Weights of a small transformer language model: MLP 512 SwiGLU.
Each number is 50 + 12 x the weight over the matrix's rms, rounded and kept within 0 to 99. Layers, rows and columns count from 0.

# layer 2 MLP gate, 512x256, rms 0.0791, rows 100-142, columns 96-127
75 52 67 49 38 26 35 52 56 45 37 52 35 48 52 54 51 58 29 52 52 60 36 60 59 39 39 50 42 31 59 34
46 36 50 37 55 54 47 54 52 43 49 27 54 75 38 60 54 33 50 49 52 38 29 47 35 61 35 52 35 45 64 55
63 47 58 60 57 68 71 19 28 53 46 47 57 43 44 53 77 40 32 61 57 61 44 53 51 66 60 33 50 68 67 41
37 63 64 43 72 32 42 55 63 45 51 48 37 47 49 73 55 37 60 52 44 36 51 50 64 44 39 68 60 68 78 32
62 52 39 71 43 27 55 25 66 34 52 28 57 35 50 52 57 54 25 38 30 48 38 53 38 56 47 43 47 55 40 44
63 36 53 76 48 57 27 59 50 76 69 43 57 55 58 64 26 57 64 49 60 53 65 64 46 63 51 59 50 47 44 62
55 51 46 29 46 46 32 49 70 51 60 45 34 64 58 51 57 62 36 51 42 40 43 28 44 48 37 50 54 58 36 45
70 61 43 67 65 72 44 49 57 49 51 44 42 43 53 43 72 66 28 57 38 35 50 44 34 63 56 61 47 49 56 17
47 42 45 64 49 40 48 54 67 23 70 37 72 63 57 40 61 52 43 65 41 45 71 60 62 62 47 43 69 45 29 59
30 50 58 50 46 46 39 55 58 47 40 37 53 62 44 47 43 40 41 80 32 51 61 42 40 47 65 39 44 40 41 33
53 62 62 61 49 57 41 39 39 44 52 58 53 49 72 64 51 61 37 53 69 58 50 55 56 51 29 31 58 39 64 26
48 44 55 64 51 61 52 61 50 51 40 42 59 44 51 34 53 69 44 58 61 52 62 42 50 74 60 42 50 33 26 60
30 48 52 74 54 52 80 44 41 29 78 52 39 73 45 58 36 55 49 35 61 39 47 51 53 68 15 44 45 43 26 46
54 55 57 40 24 50 54 48 80 59 21 38 12 54 23 40 38 51 27 26 45 43 56 47 53 52 44 66 54 40 47 63
55 46 48 40 67 26 53 39 33 51 54 35 46 68 48 45 70 51 64 39 56 47 60 71 25 35 41 47 35 67 51 44
59 60 78 22 30 44 45 54 42 31 57 68 38 51 79 50 38 47 63 57 69 38 50 53 56 44 54 60 45 41 55 22
56 58 51 48 56 48 42 24 52 48 58 39 47 51 52 39 42 47 49 36 53 49 58 61 54 29 23 43 38 52 47 32
54 45 49 40 50 43 67 60 58 38 52 45 39 46 42 64 44 35 54 56 75 62 66 64 47 81 54 52 55 56 49 45
36 56 29 53 57 35 65 36 58 65 39 50 53 29 53 75 45 46 57 56 68 47 58 36 73 45 60 44 63 50 41 60
33 56 65 47 40 49 40 42 33 55 49 48 31 50 42 44 65 56 42 53 37 53 44 66 45 33 21 54 31 44 65 69
38 67 40 54 43 38 48 37 42 56 48 57 66 52 38 41 57 44 68 46 50 50 64 69 75 33 52 33 76 61 48 26
63 44 57 42 66 42 70 56 35 45 42 63 67 55 67 35 42 56 33 45 42 36 53 41 48 28 33 46 57 56 66 43
63 52 29 63 38 50 67 40 63 45 55 54 73 22 53 28 53 52 57 62 36 68 46 28 44 37 56 58 18 52 71 50
37 56 55 67 41 54 30 34 35 25 49 68 60 46 60 47 41 34 51 48 62 49 52 60 39 36 47 64 51 42 44 44
56 47 37 48 52 70 47 51 48 53 36 61 52 57 33 56 48 53 39 59 57 53 45 37 36 47 66 54 37 56 45 47
49 38 66 59 90 50 60 51 38 33 19 57 46 52 55 41 43 64 60 48 52 47 56 55 43 47 72 67 61 44 41 96
55 37 57 48 51 59 33 36 46 29 50 56 63 35 56 26 43 56 23 54 35 62 47 60 65 58 54 48 46 46 52 45
52 66 51 48 39 30 59 56 18 38 40 56 65 50 21 37 65 46 53 65 54 55 45 54 63 53 42 58 44 44 57 50
49 46 44 39 36 57 48 28 56 34 73 68 59 61 60 25 49 57 64 43 67 39 70 49 73 56 42 43 63 57 50 54
17 49 66 43 43 72 35 17 54 44 51 46 60 90 41 45 37 39 58 62 74 53 89 41 61 61 50 54 45 33 50 74
44 37 65 59 62 67 51 47 62 42 45 32 48 43 50 73 48 40 54 69 67 63 46 49 42 32 32 65 55 69 35 48
55 17 71 44 70 63 60 51 76 49 34 63 39 31 51 59 34 44 47 36 60 47 35 64 37 35 48 50 49 51 29 45
33 50 42 24 54 72 46 40 43 62 68 41 29 53 49 46 43 56 52 44 61 59 57 37 47 43 53 63 54 41 51 81
79 44 34 77 49 64 58 36 66 72 48 47 53 78 59 61 27 54 45 55 45 45 63 56 42 42 72 57 41 61 48 46
45 45 66 54 32 43 50 54 50 32 57 64 55 45 60 70 51 53 52 46 58 37 69 36 36 45 55 61 58 51 57 60
56 50 45 46 34 38 54 46 42 68 33 73 58 60 56 39 47 64 56 43 48 64 47 53 49 61 42 58 67 46 36 46
54 55 54 53 64 58 41 30 27 59 53 34 40 55 59 45 20 54 60 51 68 44 61 53 52 50 45 55 42 49 71 32
58 50 60 29 43 61 66 41 59 64 45 58 53 50 50 59 62 44 41 67 43 30 63 39 51 56 34 59 44 19 43 51
42 66 75 63 38 35 50 36 57 34 58 30 37 52 49 72 62 40 47 53 48 48 25 37 69 53 55 50 71 51 35 50
15 51 65 46 13 35 44 50 46 29 58 62 63 40 46 60 39 64 54 63 53 63 68 64 33 46 42 62 42 44 71 48
54 39 57 60 43 55 50 37 61 34 45 62 50 48 80 71 58 48 58 56 64 31 45 36 55 81 47 49 44 55 42 38
56 44 38 65 50 59 49 21 39 46 36 40 43 37 64 72 55 45 50 50 29 58 37 62 42 52 38 50 48 44 24 46
41 64 74 39 49 45 64 53 66 15 43 64 66 60 78 55 40 53 50 47 63 51 29 37 51 41 46 46 52 49 58 65